{"hidden_act": "swiglu", "rope_theta": 1790.0, "tie_word_embeddings": false, "init": "normal", "init_std_o": 0.00696, "init_out_by_depth": true, "learning_rate": 0.00143, "beta2": 0.99, "max_steps": 10410}
Each number is 500 + 25 x the weight over its row's rms, rounded and kept within 0 to 999. Layers, rows and columns count from 0. Numbers have three digits each. The size before them is the row's rms in percent of the matrix's.

# q: layer 9 attention query, 320x320, rms 0.082, rows 0-27,64-90,128-154,192-218,256-282, columns 0-79
# k: layer 9 attention key, 64x320, rms 0.0739, rows 0-26, columns 0-79
q0 068:541509488504506482482527501495527448529500487496508535444481451521486507507547511533490497501525467494467486508483517522463449516476515471492493514528480476490499488488519509483564486500522464488481505548483507507573501541503463494512532512
q64 111:531531507489541524564510504495497506517497528498500505498535495475478491508556523527505480464505489530499503484508481523529462511530454471488507517520502488479520499509495491489516533499524473521481497484532534491531493467476474498494497541
q128 081:502530442465442523543496460506512536513524505520523478491499525463491487525500515500516479524519496486488527516471472495512514511505475505485496475537495519474481545480516551572527510483540499496530443500523541460464558532507506488481506554
q192 074:505550507506514498564510465557487509501487477510522517503512481471525477500520512522498508488529462523504514519507506503474498470509451470494497485524517526499501518469481523500475536506510510507559511484516532468471533518479513489494488494
q256 097:522489497516451508491518484496523523514500544505492504503520486488520492503540502474471482439509531538465504479458416535512468524487485494488517493506501499486530484528506492489541544508502470466507517506484553461533439473455459511515523505
k0 088:532512493489516513424493506478507476475469464496468512500489523549511485494503501541502462499531510523474486489464565491535462482514543521485504498491526511554499455488503476489515471529472473487494486530501459476550457502489483570489513512
q1 076:447491508484548531500481479461509475514483470422471528490475507491458507525535519488513505470486468498521557496514519537460490509485504517526503513471515494440455444529480537502527506457484493551486481483473569513475531539519534508484492496
q65 095:497493477478535552550506462497469481550484486458496489507520516465475488531544543456498528465544480530498477527482551472535447517484489485564498536495526512449516502494456526491469541490509496503491520529526540497472505490476522491521515476
q129 082:540456535530459482549517470523527475511487488482466471511470486485579534491519506495488483498496499508468533525493533482459557512496489490522508533523489499481537502499494495523492465515486521512528528478537493454481483494534465524553476495
q193 072:491503472502469513551485454505503501521540508506453521522528518510505476524510514484476483516528464496501551526473494486525526514538459502513483449527503485478544506492515492542466489515527483493524485516501539505468499469553515525543453471
q257 099:472488501458530489484486505515470503583467494502482495478479484498503494523512539506498513509463535511484498493529482522515472504531540521507464490488481503485442527479515508454535565443482494536482495483478545496559484518476492513504497546
k1 118:543516500482503528553502462491498490510493499513491540502518507509521486521473525545526482466528507544493477512506525518547466487519471469483546489512542470494526464509502478499475540529523472479513481473521503497499466467473487541506502505
q2 076:537519527493471508485481522512484537497533540569518466525511508489534500485479485492475454501526523518513482510502510494542571481500487475466532469526477534543512515492523510507476525563498504475517492514506466494495470448487473531523521498
q66 100:527526515523461478442488518488506543474535478531519496516493472525506503462438462501508449549473539482524512488514489508480543488485509511444501464506530486553464481497531473524542474521486514475505455489484459513471476511482485510507496519
q130 068:475499495494515516436500510501447478495528498469514492517526499545458530525503534470485484489532512523524467519512521505479510492487541529488490490474442490532469516524547502438491513550507487475492541511476494567509499479486479550480532480
q194 069:484471496470532496417531537477516501484488503524483492494485477530496484488495509494494497498508543480478477490482484526487487490493557496524522547473507447511464468509541500496575500473487460510489474499496499526560477507506508473481535520
q258 096:511534493519473509495502495497505481436506530505525472511517533518486487483461482489473462511512480480522488487525508509506524511508486504466543507522529509486513500475498480548479470541505494513518467542489468523415521482518504492503495488
k2 110:451453502546488472445497547486505522515509503499504494492506513483484502473522486477473538530466518471490522514471453497467540465480505504555458485479476507518486508525501502532516433476468489515469517509503492484494548535524551476500505484
q3 070:522489525503514506494528518501506481521496525490498508468483451481492537489550527557516471513528459496471499492501517509483445524476505492515513507560468475453508498509479478481555491488516508484477548519527533486528472528503484479491471542
q67 102:526511508482517515518535489510508484501469528538483528506524459491479500477536491511509483461505471527491505502474488510522476493503477459500505500545500482516509489472488490465527535519525494534503520478547529492514446457480482494532474523
q131 075:490538500448478527522519535538471552532503486521519455469496489487513476491501525511499498512500501480521521516492493505526501510483487476507474490533472534478488531470513527505503503498522480499535480504517530480494518481499536491529485552
q195 067:554530515530491508554522471576484526498458480516515508512532453474543489509493480543465483493526481543489473483510500491484511490525476481494503481488540525536479536470490497476491530534494488521529488473509503492513541496483495503435487542
q259 101:569495489488436516495515483514525515503490526527484513488515459471516498501500480508491483486501510510490520489450456522520462525514475514459523475514507515486508497509522485484545536501522439450508485510499512460526448481471459491490483515
k3 081:504519481489481476465525499492498499465523423501506512512454501536497450487474522506500477500517510518495427485441563530516508452492498517473536479475513491500534495461458463504506472552524506499500512475505465523510493509468467525499479480
q4 083:529491516461508471507528508474510459490493561528483454498501499483508495504481487483484513498519501510499509491454508512530502486508486503522501489513532481520535522519520497541480514496483521527538471511518498470487500455492485485531526521
q68 083:480505505495477503503493506485536445477511514480448480501526500520536522495509502528519480504480536499510500509461511547483524498488509511493482506489484529521495483530450496508514501503494506474521486508473510514520430530515477485493472478
q132 083:509506499507528492510515521498521502471530492515503517507483508546516485530566477519511460523547484555465472461477497504529493497515491520500515448463495470530513499453517523499497534458487499494526512480478523522503486507502499505500526508
q196 070:531464479475463480467536515498558521479522462505475454510475451498495506524532506470487500486501519456456486517473533514514528471493511527464520476494505503551512529468489492529568526505515490504456501512523491513552476501517485488488506535
q260 108:524511539499559487516494497484543435487512468451505486470472487486481484497509468535500498519524496486496514499488548464505509477518523516513513484499531517534539457518478513498504488543527531481507512483527476488510453502532525495483494468
k4 090:449496518538467500464511549497500493498531521491522471515498498514495499460528515490460493486482494494545483511490461475518504497503538500552482546524496512463460507501473525505525476470484500539505476533474460506512519549535532495511458503
q5 086:530487516462554505497535522518470468543473489493495466497523487516493516489545505512491525517521450535463509500458532494477455524507522481501496493503543503489491497486515521537520514505514444497487512498533511459527501471510449532505509474
q69 095:496468517467548463588487534483432508547491521483444564536496527460527499528519524533518506498488436524495497490468516506471451508505467480541505524525525489501488495516508530494511493494512476483508485473537523485547479459491460486464527518
q133 077:498481467509457472523503480464472497509480495463487481490468508527568517481529524444509512533550484519505555547481519449487520522502475505484497496504493485544516529484513514527486479535526511495515499496529507528505533470502507464518526461
q197 084:540506495526517486565542480519514500482506506512522480479525533489490483500519493489500508494492451524551505490486518510493459522478482452511513488486523518519496491479484501513499533523474505500531507469501497485494497543499533503510489491
q261 095:580522539512578494500536511495470472521486494493480507529488516508487502516465505517475473486540487518531489496480506470464502466495493491453536475464479523466542505507497512482505497499546485523482546538534505496509485472570486501481504507
k5 099:513501485505541496414563504507561514523463481492508503495448484529493510474487481482506523468498499523503491493462513539522471507511544517479478469476498506529526486507478488460514480535488457462494472491448458514522436519497496490516481513
q6 083:471512531515529489502503472515507465531467476500459558482509446519462501502531522523505538510535471518477503497497481490501462499479491503511525507519502481496511505502476466493513529452511485528450524493501538482520533520497504481502471473
q70 092:490490497497503508510509477490474470557467516522477501482462482511487524544556542510529560481524452510479482505491486532531464496486486489564484491504497482474500500490471536464503545501510485528484540501504566515528487526488486462491484513
q134 078:511509488498473486506520522546492532543484503530521499500481464479563478478459498494473518506511466505454544509499444484536471478512478518527509520530496503503482526462516493505468516493514527488524506480524532473504530472485504502510467498
q198 082:515528521513477519537495437551532465499455529499517521545525532481514548502533481505489500511524452518500528503479518469488501494519447491531518456502513514497546502491457485485477530533524502512531505474488498497462523464490523467498468487
q262 098:509496512465538488497520481504515528542475500497490543483503475496482532533534495504525530483498489524461491487449476512523459498492487501529503494519482519522514488502474507457525517485570529463449509510489552457542458497473452471474479498
k6 109:542497490461512528518484480530535463477522501522489496497496512523522484547525505537481473484496533532506478489512532467539456472516502480485545500513525485496482489537512491455465530521471470503532486472511524483518460481503462528501543533
q7 062:469489479482499431515491501472507540497534479485503516480523535501525458510472503480510516468456501461489529501542477515482470514522514502555516470463516475495482502498549517541489490491502515499493506495511501513487544505513540487486526482
q71 095:508475487488472468495494502481513503492495470463511477480503520536529504523514542460482526533489534449512518516511542472485495498478491529529466495498459482481513540522456502546486470477462536473512474541485491518495550526486525500513510486
q135 076:482478503522487469476514503451524448503488499487497520493466508467510496507506464458554529475499498506441470471537505528472523479498511529551504492431500462490499432493485463516508466485520544524470522475483485536504473496505496484491513501
q199 062:474491497492488491493476483470519476466504499500470499472493522496503541510507502464512484477490524470470498511491522479495503538504492557492450515537492459504546476500544509526513467477476514488472529553517491508496488485488459512489514464
q263 109:452484486505545469510509516484496503523499467482530476476506482512485545483492522451543523539518494469495493561513527496498517509497473506544506498471462497523489498507457521512498507478492537495465520514474478522513545489479533455470527522
k7 088:469468502505527505506481506524503491526505536495504526501505491484519548517521486522494528492473513476546482495520487497495516483523530505483485510497544485480493484519553561469520496504518496482527503462487527514503468508527513490488498510
q8 081:512527491504495511503504512504543505456500479491512456485505519524493466511463483493469492506521573514513463467501514491514508500512477450481504510541518522511490494467552482522498478553490481470524477474552465471511480483479513524473515522
q72 097:540509474530487486442491478492477516462512468493531478539502504510489466510441489492449451496505525472527485523512508497501526488483498499420525506485478473526488543496534460509509491487450501496527484511471462479485506517520522506532496490
q136 068:506483528508518518447514462496495478484470516494485510522527524519470469512444524516487500520517538545466459483505496504493499521505536474473524493530454491502469486495525498490506521530524449493517499490496483482524464517469508500496509516
q200 078:499465508495492473424507527407512515506560482488527488487467502537496485492476511511485475489479552482456483504537467527489490506494548488486507526480461486495457505520542500510523485487489508480459494501492472540521507511504491533497530502
q264 106:490523472535502500489463501473475490436507465476481478493535506499487500456449526485494494519511518460514476545535518483492558524484477504473527518509459477491460515475515484485497479479491510467495509519505489523499565490496513509534517499
k8 104:480493504496469503494497518472521509525548483493489512485500500455519512493525499483483537539476481503538527518536444487475503534488511494520462529491507502506482506484485496489523505475521509534508518506481502498450524468530558471497488505
q9 086:539507505492496483477516466503515419532502549567485537554517465482488504502509527531508471521504500511491511489482518502494458475487475474489528486534473483509522507455481470463527511504508509513510505503510540479548449462486465502496460494
q73 100:547527519491470511497507512485493440482498504502509487506496499496469499481471481537507480489521509542477459478491513509504501486519531461458523495520507488568486475428518482463564463494537479489501512501494488472536439490501494511490472517
q137 074:524523488475474492525503504524544460477477474537527475501521491536493473513497562506455483515501465479476545545466531458566449458507507508509484484529499507506530496501514470495513510515487468505493505493550490477518508490516511521499450500
q201 059:506501535491489499506494480536512487527451442499503478509474476533519533502503547508511481517514473534481479476490528501514460463514502518521540446477500522558490515508454495516553548536569482513498491484485472529514489537514498484461475519
q265 107:490484490453463486508502498519475466460502505484493497547492496484489441541480513539470445506470490499533504480529536496492477480522530506458511497490533485469502484480550473471490510530494463476509478490530499516522475510508470537526512487
k9 080:494527487522537501521510513480480531513470503552494540511491468504482486462458504457507503525590474554499482505495445521540521483490457481489526498495441475507474564460472481538481450499525483522502516486538511486464549500503494508479494488
q10 077:505521474486478480513498509509509539507553496521513475493496509476490499478442441460488510444472530513500496522513477498509505429504467512474533513477524483536493552500502465487464502494487494511541480458535512517477521466472546470481484489
q74 108:486498482490464457448486504498534524492546469486530429465473492533510498507468479462502499531480544490510479478510525458488516501501527535485510501474519476507492521517502485506496485469497522509492467508459468502498518533489491526524531498
q138 082:539468485475519492482456484504529444511471518528517484475486525467480463533517495520500520530499536517469498463501527507482488467517514552525517481503492466515496490531532470512528493510476489522477509473486510480558489494493463501457488498
q202 067:473465488468500462441476527442516499480519505475493498470469501529497523501495506487507471527481552453467520518521460498475499497505545537504488533514490487504503513517529500500527460476497521522462479493505476532490527498476473519475509496
q266 100:482538471500509452472492493488494536503537503462523446451506498511479484476506490450507533486501513478490505539540504502512489529478488505562483524437506511491496505489440504481465485495472552512513523501477510520468551476504541468525509477
k10 107:476455504517504470512495539465474524486508487473503526500512493506470489472539466462469507507452515468550515480480467464465516488460528493533445517525502514487518497523534519547521470460488512477448528561517488540504520516526523472487516477
q11 088:546505498473484517524535526534505457491517472525478493494516519468540534483512473509481436474528500497550505500498522504512471472516491494524490513500485475499530481446495491500485470533499515489486491507530494503502438491517505514524521515
q75 095:524506488531465522504467507520519488472536501531528484525504542504504533493443505516499447543457549453501511501520501536497526517541508519472496510536481500535503478490520496524500479497475486486560479476461490468501473501495528541512481498
q139 089:507529525506493596482514484515455473544518513491523522545512510501504509432536517468525486486524495514532455505506527493481482524495501457494488513483519495495480511467485533466480515540500484505483495474541544523491475459504503544461532492
q203 065:473474509424528473461524524494496483496498519525486500509446487488493481527501559510527465484530523509475522502489513534500488467538518520479521531490496478552459472500523479489546464486504440498495497478511487503516498516521549504486491544
q267 098:518496487494479530516481490520501480430496489479527456497499542490514474503488523547479454490469489457524482489528534496488496521546525528482505520566514499486501526483490495529483487531469495496509468494512520522471490501567524476491520534
k11 101:466493533500505463462483547471464518506524470485467497500491500520469494505498474469488518469525490486516513499465421491490529496451529493500493518477466468468482528453499502489528485484508521525446531525481494540487525550510504463526520492
q12 092:526504531490507499481505476493501491512502549532508530530485468495494479540462531533487498499488479549455487473516516515532508499519500499468550484537514512554522507477490506475516537506521498506527513470524555495527488473483472502468480514
q76 113:523478544476501523498494487530494481519444534522516525514503489516460505539500479539490501471493472563478503472502497489543460516504492515470552509501488489516527469462481509465529488518518481502481500475512525493490471453495475502462471486
q140 067:514489513454507483517487522493487504489460513462487470461492460491534431508476517492476453520497499470448539527470515502534480475501492515506469485557489515532512506482513501505500512544461460495503479493539475500503519489487459536510465539
q204 063:560474490517524509578498486506540526487479506502538507518534478486511484492500487453496524516507507497479492474485501511515481506523494491530503494519518502495523485456429498482495498509513506551507508500534528514543487539522518471486494493
q268 104:527494476487481486502487499505540495495460532497489530521477487501470468478483497513511496479515482529526470491468476522522507444513474502443531478532486482545531460488524464491475512551548464439487488480507517509527442518485477487503505508
k12 085:535539469495501509493516473514510490525508491486499468497496478508502520493485470496500515538550464558545495543510492513461473473503501460493509464477518490505457496478478478536548458510531490495522527516523489557498490498463539514484502529
q13 093:483496477519503475493531498528506485531484535532492551486511452484512517481528513481533535479477443493440521510476439485499502477456455508505508524501491465509522482475449488487503544471518520519493522510509545457485540497506486456483460475
q77 102:466449478536492534496494513459511463540510513494525492452451465489504513486567490505527549475476493506499511517451451511498542500512467497561506527476488509478482488492474521519513516500479540483477486539471495501515539513497508460496515491
q141 069:518512460507471473530488508507522491495508538505491512532507481477478460512506519495479489508494453511454507489455480492524479431506461499454490509552465506524554494526486478495508503458494514513521533505539517436530543489502465473489447475
q205 071:477516482520498508518499499513500539503472494481502519484493536485515517488501522495500490529515442494515539522508526442512475526463509505502441505502520496453484510505446514501505531527461494536495462474450449477465538495482504486498486482
q269 105:489479531491543510499486496493496479549468534516515531541468469521454511486554505466544528467505510495464514508467491482512458458470465490531503507490502489513523512510477509467485508499536488512491530463482491503507471509510521496486478496
k13 084:531481522475518461462500494553470510494468532482530465499479471514469483491516505521515473492520559543493526478471517491525492487488514505494503520510535479488494506491541550490515509512498524474524530512518529458549470519521484503480493497
q14 088:481497513487516499495479502499484528470475506469491498454481519491508529468538513514490560537500487515512515496492490508468474496509546477489479524465485468477457536540507488507486492474503493487506499510493439471507527516489509496483509462
q78 086:491540498499490484529496483513494494507483507489498505484524505523512513501532566530495536520454479487502500488500515436487483502472561475535507496553502500509453505507479553471476524475482505498516521511503534486526487531535501507471516476
q142 085:501513504514480511512509480523490521500499483516553504479497539481520550477486485492495515490502497508524548519546476479488490543519457498477532540473510532444469500482479529500473490489504515500492479520508450475486509521503533494500529491
q206 068:487509478508482481518487480543492452491479507548537482497505516504513504529479530525519479531511506458522525474532494522496442504488510494489536472504491507443506461536539507525475473501499478499518503545536479519496541470480486510475492452
q270 090:508487498508492502493520488506495514536495478487478505479522503525523499522569502516487529448516483500499498464512490510493500469465596495508475505499530491506481501504500507450523479499489505545489560554516506487517484518511505507471489514
k14 084:521484519523494506479510475477531483489515467496493506501488523498510475500518483484531531500498508499506541480462498508493481515502471494499465504496514499479498503509526526480456515467480513505523492465464491489529463520479498466560482457
q15 088:496523502467482523487476499485507537502502457481493470473489526487497488498425500497476507491525533504526463450514523505528519517516543499474508511518522497495504532539577502550496443503494473491527477477505456518481511486492520536464492494
q79 110:496515485512495515501498520483500542506515494514515480515506556514521488504448513488496442492496478460550507471545503471522479493517529521514465508502504457486519539530553486530468496504463460518532483487509464555453515503511532532507538496
q143 084:518449507467505490493505505453521476477505522465511493492471522498507485542480492490537468512496537473446491482559527538511465521513534561493522494472506500510506504501536522508462483501492474484491486454451497499536491541492472512487526509
q207 074:507482473493556500485542495453514507508537510490543488499478519541477505527482470480502446491503538503495507464473516515475489515507541531489525506484479526476511495483506531491487419471471478466449490548522454507494493556532515487502487507
q271 093:495535502495476502504462510502508516507535504496513464500489518494513492522474483486508474516507488511525462544502537515478532507494531516487498503508488540494466526515496495555519465480516502497482490510497516491492569473512500464479509532
k15 087:533463501564485507477497472487558489494502521499506537478503534517503486467534467492498522526450504495553505510468491517471501475527483481525448481470536519520539447506491491537469484477505536502517492473472520495472491459528522474495484532
q16 096:531479508472504500491511491501495460482488508543484516544510492520493465523462511505501449494502532496499525531522526475536498473527469520478507500549482493528517484452523518482534561509505448497521511478533542511525475486495496515526467521
q80 093:507487509513542504522491497504489477452482523549451520555493533477455516521485529527516471495487470473520526520545489546477517498507491495478490488547501489545497466509505506471475535516503474452545496518484521496509462475478500506514470504
q144 068:521527510485519461536502506526506521500472504519476473483519495485479488503501507493495477499493479466496508534494520487556470477487489494491475466547501483524470517509511512463490535533501438533524485487531510519516470492480462556494464510
q208 062:491491499537499478502466524517433536493485513487493474547490455470511482496486542473545515441527501517466545535556491505537534518484460472488525505490491514513503496436500510473507522475501464492500467514502525501474492482480505502470529500
q272 102:503507473448541498490524510506508462498493518488505502523478510512505445524451528548477436503483514471526538532525552512485457459549515510479506479548503478516504530516529473503485513526522440479529489466512509507511483545490508548482466516
k16 092:521543481495485515459520500521518475479505502520499459480469494534512543487507483475488489509626506540537492472495518484552436500521494485475510469512459498521468520465497451487509460493517491518550498478478484495514480473500523508509544493
q17 091:514498511494526510483522480510483464537481551500539535516501479482498514499524528529493492518509431536437497486453497490484480472483481478475535458522512469523516500474483501488509496531530513541480539500495567474533470478511460481466461525
q81 105:497485515470514525523535482492484463525472552505513516500499479462480504492519510528473505498507477546469511492489494518515503473509500487495524491506509513487500479452480517462543519499492484550469545478498533495493472440504509482513438504
q145 067:537502551506506505508551497540487506488481494481512526495475459503475525476466498504454507515488511512497571544465457496527495453518457461512506494489524497506531459453490499464507495496534534529484518485537506500521509512499506468490435515
q209 084:555493538503529484542505490545485506528459503494517513511539514466485523503482445532505478490515483522537497508486501532478483479482507468522483466484536508552517472457447484480439517541537509491528495538511523500496505481498507472494500496
q273 096:550485508472518518518508474527517478530471497530475503493492473462487524508517522536521494506470471511470486453473465522486484459500510520478518462510483502506486447460509528487508531494519426537475497493533508464518474529523472522476496527
k17 131:554477498504495508552514463533524475497465516522513488532541486505474472481499523513514457523517478521502525483508540503521465499500512497466538444525533498507510473529503455531485512530534479497530497433548508493518468483497478518495482515
q18 094:493466513493501485478521497546504485457498491498469493497501520479510507517492510506475433502510503500516475481497510519522518508538494493487476495547524483517512495592537455486472483500534488490537463479534556481520470493512493524512460506
q82 090:532479472507494483488495475499564546493491482491520502483506491516496493492439445466529481471458483495461515460520494485506496486567467524510512478482507480499508478589515450475535487507508490463529485461520492518527455534489513491501480526
q146 087:495529526472495472490500522449509492520470506525477532513487444526514511484466496496492488508517513525489459492476501467539508458486513515490514492521455498487493454430511478514533486544542524508472542500511546477517484460498476502463494504
q210 098:531502511470512519512525507470503455508495461519476475524505476519545482483469523529487454512505479481487527541500522508538482469505494550496523493483483442492492501468565470524530518497486477530513470466551501505497480489503467526502478515
q274 097:438514503473486514491489494468517476514525539506517525492498511498494456515510513490520529455494507507492554512503492449480448511516467492507503500488491503464533530544481495546525466528496529499542506467528496514508516550517482489482489504
k18 082:506452449507549469494512482454485493542474512514514535507490489526503534494500481485524488473484543506507493465437486493468493467471529514511539461507490504514487460499528516457476528478487501471479529515453548512495544485520490516494529532
q19 083:499482491465476557506516531476485508508477484508517507488536513492508480527496548516489481503488460473476496478509523459527500527496471554505500481537511438489514490480517507545520546513502461559490482503492514510501482478495506511480539515
q83 090:495461533513491517544507512499553492498514546514486484500512522499530534503469528546507499521500514490499528472550512522531537527535442513512504507522512496462505497470517491550522495548476465479544499447518502484506485495473494518522474509
q147 099:481527517482511519512472516496486533508517477455542489481478498557484492480502530520517492518509502504504511518488485501487542529495482524529501510494487497492459459500483547539510488521491503522496509506503508517483558512472541503494501505
q211 086:525514486485486516548494492551493488525464537530504473527512455498517476523510491494470479491493511519511475434492525513515496500502492500541521467522521472499514505477492514522527494474542486521474516510527519540506468504528469471493460529
q275 095:477528474488518527504545476508545517506476495510541498530495515511524484509474510522477498507479479451518499499524551491533490486551501507479479462494536528492508468542492473510485508515534490498531446492497481500522473503472495536492479502
k19 100:493510528499502514445477480540485475485470521496483500491512470481557529527500522499495474448567485523501495536510527532498460486505521446465535442504488525509506425502464478479523466532499500486516475499494523510502493505517472531499479537
q20 092:513481508467515514478519494518476468490473523497532516536476512515450503495498511513500503548533470527478518482477500507499495492499473449486559511484532490519501495456491482476541518513513472487504516483495541484571466503534473537484555504
q84 111:512501528522508506489507509538489455489456540498498526518521454483475484488513484534470472516524469555500505509469526526497484479478509499481526488504496523508544478519500497502527478526513466516499507496493507484545473454484499489519490512
q148 063:501467513441502504477521533501524503516503492490496486457461492520503478514492492515473454512538502499436507513473523538509524533535501520537484497475493543542496488481486511511549468518505485507494477520488486531533473515521505509517552538
q212 085:523471556460503514533501461509531502495487509504516563513492469503490502510503478468458512486497509539481474486455510492475517491488487473496496466467532476537520482488431472487517497532531514497455508529518520492547470512507484486497477488
q276 095:537505518509482523482469502544508489465458504474478493521538489497481509504524487495496499485519546495512517496503534509515524454502511493532504502502462476523537449472547474483499464520541459487463496521481542499516454488524494466519498552
k20 098:482516491488486469519547447514514537488479474509493503487523457462526493517494535511488496450535477484494481516493492513498472488498505483480533456497511467493456489480470485510521467468547507458516503490542514564476501483477528554543508497
q21 098:488506461522492496514453523490509534508504451506501507467490467512487493494524521477541552547488451494482533503509454479449514526479469509512511559460500485463459533449483508506540507447496500517473544512482506469499523520510490466473490460
q85 081:511527507527501499511459505495502535534476503530515509509490514530516503495548538493501550498489500518492503482496491491442508493465509519498515545470511468449497514499515529490502496467490516540473538546517479481465536502528554489517459461
q149 084:505512479534509468476488471489535500476536494468504511495492527527504522504525520496532532524504524494493509515509542529474516503502476544524513497481493520556545473507450502508565474487484515485488517493496495459509496492544498445479477504
q213 104:482523498558480493544462488525492556527497483525530490503507483486507493513513498484511458510502475508489518484476465489457480511492508501524483508492514530441485516498454502525481501471489532519511531468510457482495563479487508463500492483
q277 077:500496492541495477496502503474508483502525475519499477512509471517516492493485473465533496548464527487464488531508492523476523497480492513483495511453509519474508489475501485465504528510451466532501483518476504483538536487478478496465509527
k21 087:507508507527477496532482516499512527528486507478498459469529554484508487522509533515515485508517484468464509505498531466519499503517474508499454482531540526466535492518523504501489488532490511525502480460472482492503497472536467523520498440
q22 089:463489488515487493487502514484491521508519490507499487490484548493492509464464479483507508499484506484519523474516470503517480506506550520453494533520521475451459509538535488447475507500468495446536451525532455506473519530492492519508507479
q86 109:478523532536486498455500504461497551513531493500495468487452520538510502490500473492514520498531521496517483570491462468515523484477498486496504528468483485484519512500517507519513491511457534461494492495480492484452556502505517507512518481
q150 080:525471464493505504474502523508488464506475554526473479493508474468502479439488515503460464500508469489481501486479511506517497503472528545473503479496533438503511511489526480505471491467451483470520484541469505516522469500500441541521545485
q214 084:484459453528467498455492546440470483530488525539457429527488524499530494487497479507495500487490525495496453506500463499548498512505544485472500544507515501483492548506525511489502513487491493512510462518493478493483488496481489511486521499
q278 107:473493522521495504483474543490512518484526486512545470500474484500493512450469478508485505507503549493489467545508482524498545489476507455476504552478489483506460473508473525533520478471484538505489517495482471543503559491482526491487532502
k22 108:525506529541485504492508514526509525515521492474516526454462467516492498499530481497499560504453504461511497498481458514443528517477537492552452528475522523515499509473479518543539464456502549525459532519507487499483531492527532443531468503
q23 095:496513508430487533511509506530493481447491513518497492547499508486484467503433502500515493491484490520483487504506534518505469467544458509483506527522491499514530497496502503501501481514469504464542463486511516493515470493474486526439479517
q87 087:470485468496510486520491456520510473454461526496535522515494494511512476485491483455523483522518470529469530510504510495491477466499461500471523485457501513521533511537511505483541472512513503430515453484472523489502510477488484493528495519
q151 097:500464500486530487506505516512462551528493454463523531457486465519461505462499480513520474516496497500460500528478514469458504530487499506521471496494518502482503486495448539503554470547485499522469526502462526529477529481512490493483523529
q215 085:508487543458525515504510481504526479464469461495472491497527483494506504524527504508468486477515523476507446495496556521524494459496474530543471471508464503522537511480450527525526470544485472519473497516496510514501463501514475508493539509
q279 072:469521487488469515515491503488506502472483492477534522499510493544492466522541518479496454528515516467510565457517490480454461502490546551506515480481502516480521475482493512530479489509517499476555509528498470546528515497522521474478502456
k23 107:488545505499484492502538500488501513531506509527444488479510487448490498509468490569486536461516523524525519473472471511448479493503546485510545457496515508510494469527508463507484477485560509456508505524514496522500498506483465492490496527
q24 104:498462522539474478511501497523502489501528454497490489477489471501503513482578506463525533543496468485487508509451475465449535481468512487515475513485493505468495485489471531485501493469511562503503520503508459462501542511540509472516511490
q88 078:498501495506508464488480479514554500487521500479500490496484476536489521503556484472522517503480493477482533512483508498454528486487527484491517522469485548546506500517477512473494474512521538505484506546525464495483513511529472486483456514
q152 096:509506534528478486504466488516502499487535495492506492517531488477514509486549509489519522522454517497504489506459498437461511491490503512497507482487486484518524478518482514491493506459512546520482544518513508482509514527537523474501468467
q216 076:474490500510492511461477522492491470496498493498508452458481532478501524522537518522504499498508494493519531486443517451485503514441536482455467502474478459493480531506504488505490523495477541508527489461509483499511517476489449463513513523
q280 075:486486477459472510461531480511469528526496494501527496453499471525516532498527514442521567547459540458470524542472512476498499465486455499534483520465529487530507525470494565511521467465480542540491532512458449542533524471551515490527467522
k24 091:457490484525492510489468507495506524516461493479495504526519521491523451543475530527527506458479492460465515479507483490491493496508487500480453501444528523458496490514533510502462507496461517504453499519499502463493499546471499512529484439
q25 116:500494484534483511501494546477492522485510485467512486505468510481524519496537462473489488509492486484544534515509473481476530534528549518521461544465512507453485501537495480491456483483477515472503482525484450531463507527500534497494522460
q89 096:478535476509490509529497523535511537523520425526501498509540552542511530529530504490508493457479491496513485474541479490516475525498499532520489508514477509475441514531514517522468533517507495501517528494488490494477518568504496458502534487
q153 092:483457488551476541494483539497478514521510505521532478506474506483519553484477499485520491511475483520527526482514471511486487551487513513485482510462508489431475522497522488545465520482481514477507509472457514522456544517487552488521539450
q217 085:504528469478495498484482543509473471532484491556489457529487525544512502486522525542534493489508505486503481522507474486558460516481538503483519511522465508476457526526544452483496499478526504510545523505482538445501476469488490514498517494
q281 103:537513504509456493542529535468486537477521472472534490484502474475532505486512470534499522533496488511509530491518478484477523538494488501501480513517519525462518517537479534522556496502460524459496503523485488490495541531525516471506519507
k25 090:505552500507503492522474455488490461482514471480503522544537519511529480549511568542555467475507471503474499514499497487488515458518466501486501509463522467486516472480499507484460527534467466487477494462479491495488505473513465545503496493
q26 100:517492498499514506512513457490510475539495512516527528520519527537520504546511506508502448505496495483502517511546561485505479514499524532520491449534529525512505492512527522502506515495506485527493515427485520504503437495503537515554493487
q90 093:527555480461488513549470492517516518472495528538489521528521543480480517545494507492514500552497505501495534513525541515521481497522506522509479500477497540524512510472504485503511491511502477472500488455503512518482481480493499521507454498
q154 089:495501492471548524556499507487483470502486465501462483489510509502524467530466529472496480472489480519493478481522569489541505505524568467509438464507482497525545500515525496463523507552536459533499535472527543506504465501531487522477452504
q218 089:503510510505467497550538471499489489466484487506481526536548501495499439507465514492516474488541504495514557508472546513503477466488474512505475479492485522517497459483534483492530527507502488494499507493498520516524476466528499485539488506
q282 101:521537491501484489499518514499515471512484474508557527516505549532495471509479483536518481516468508500485524490566535504480536508512524522456515496533519526470526501479518509491485486494498479534541482481491534503487495497481531481450477526
k26 105:504506468484477503490513515477505489501482483518483454483492478522533501470503519488515488461557507482490469504536543560529467501505492518522517477506511497514493446498524451514516493532464481550514507491484508479512452496493520512471483473
q27 084:449488535491549504481488522466497509543449533503488524514502436563479475534496497511545502518490494498450546463515504519476542511486462530526509507490501477534492502525495523503536503464545484464464552498469511470510512507532508490507479493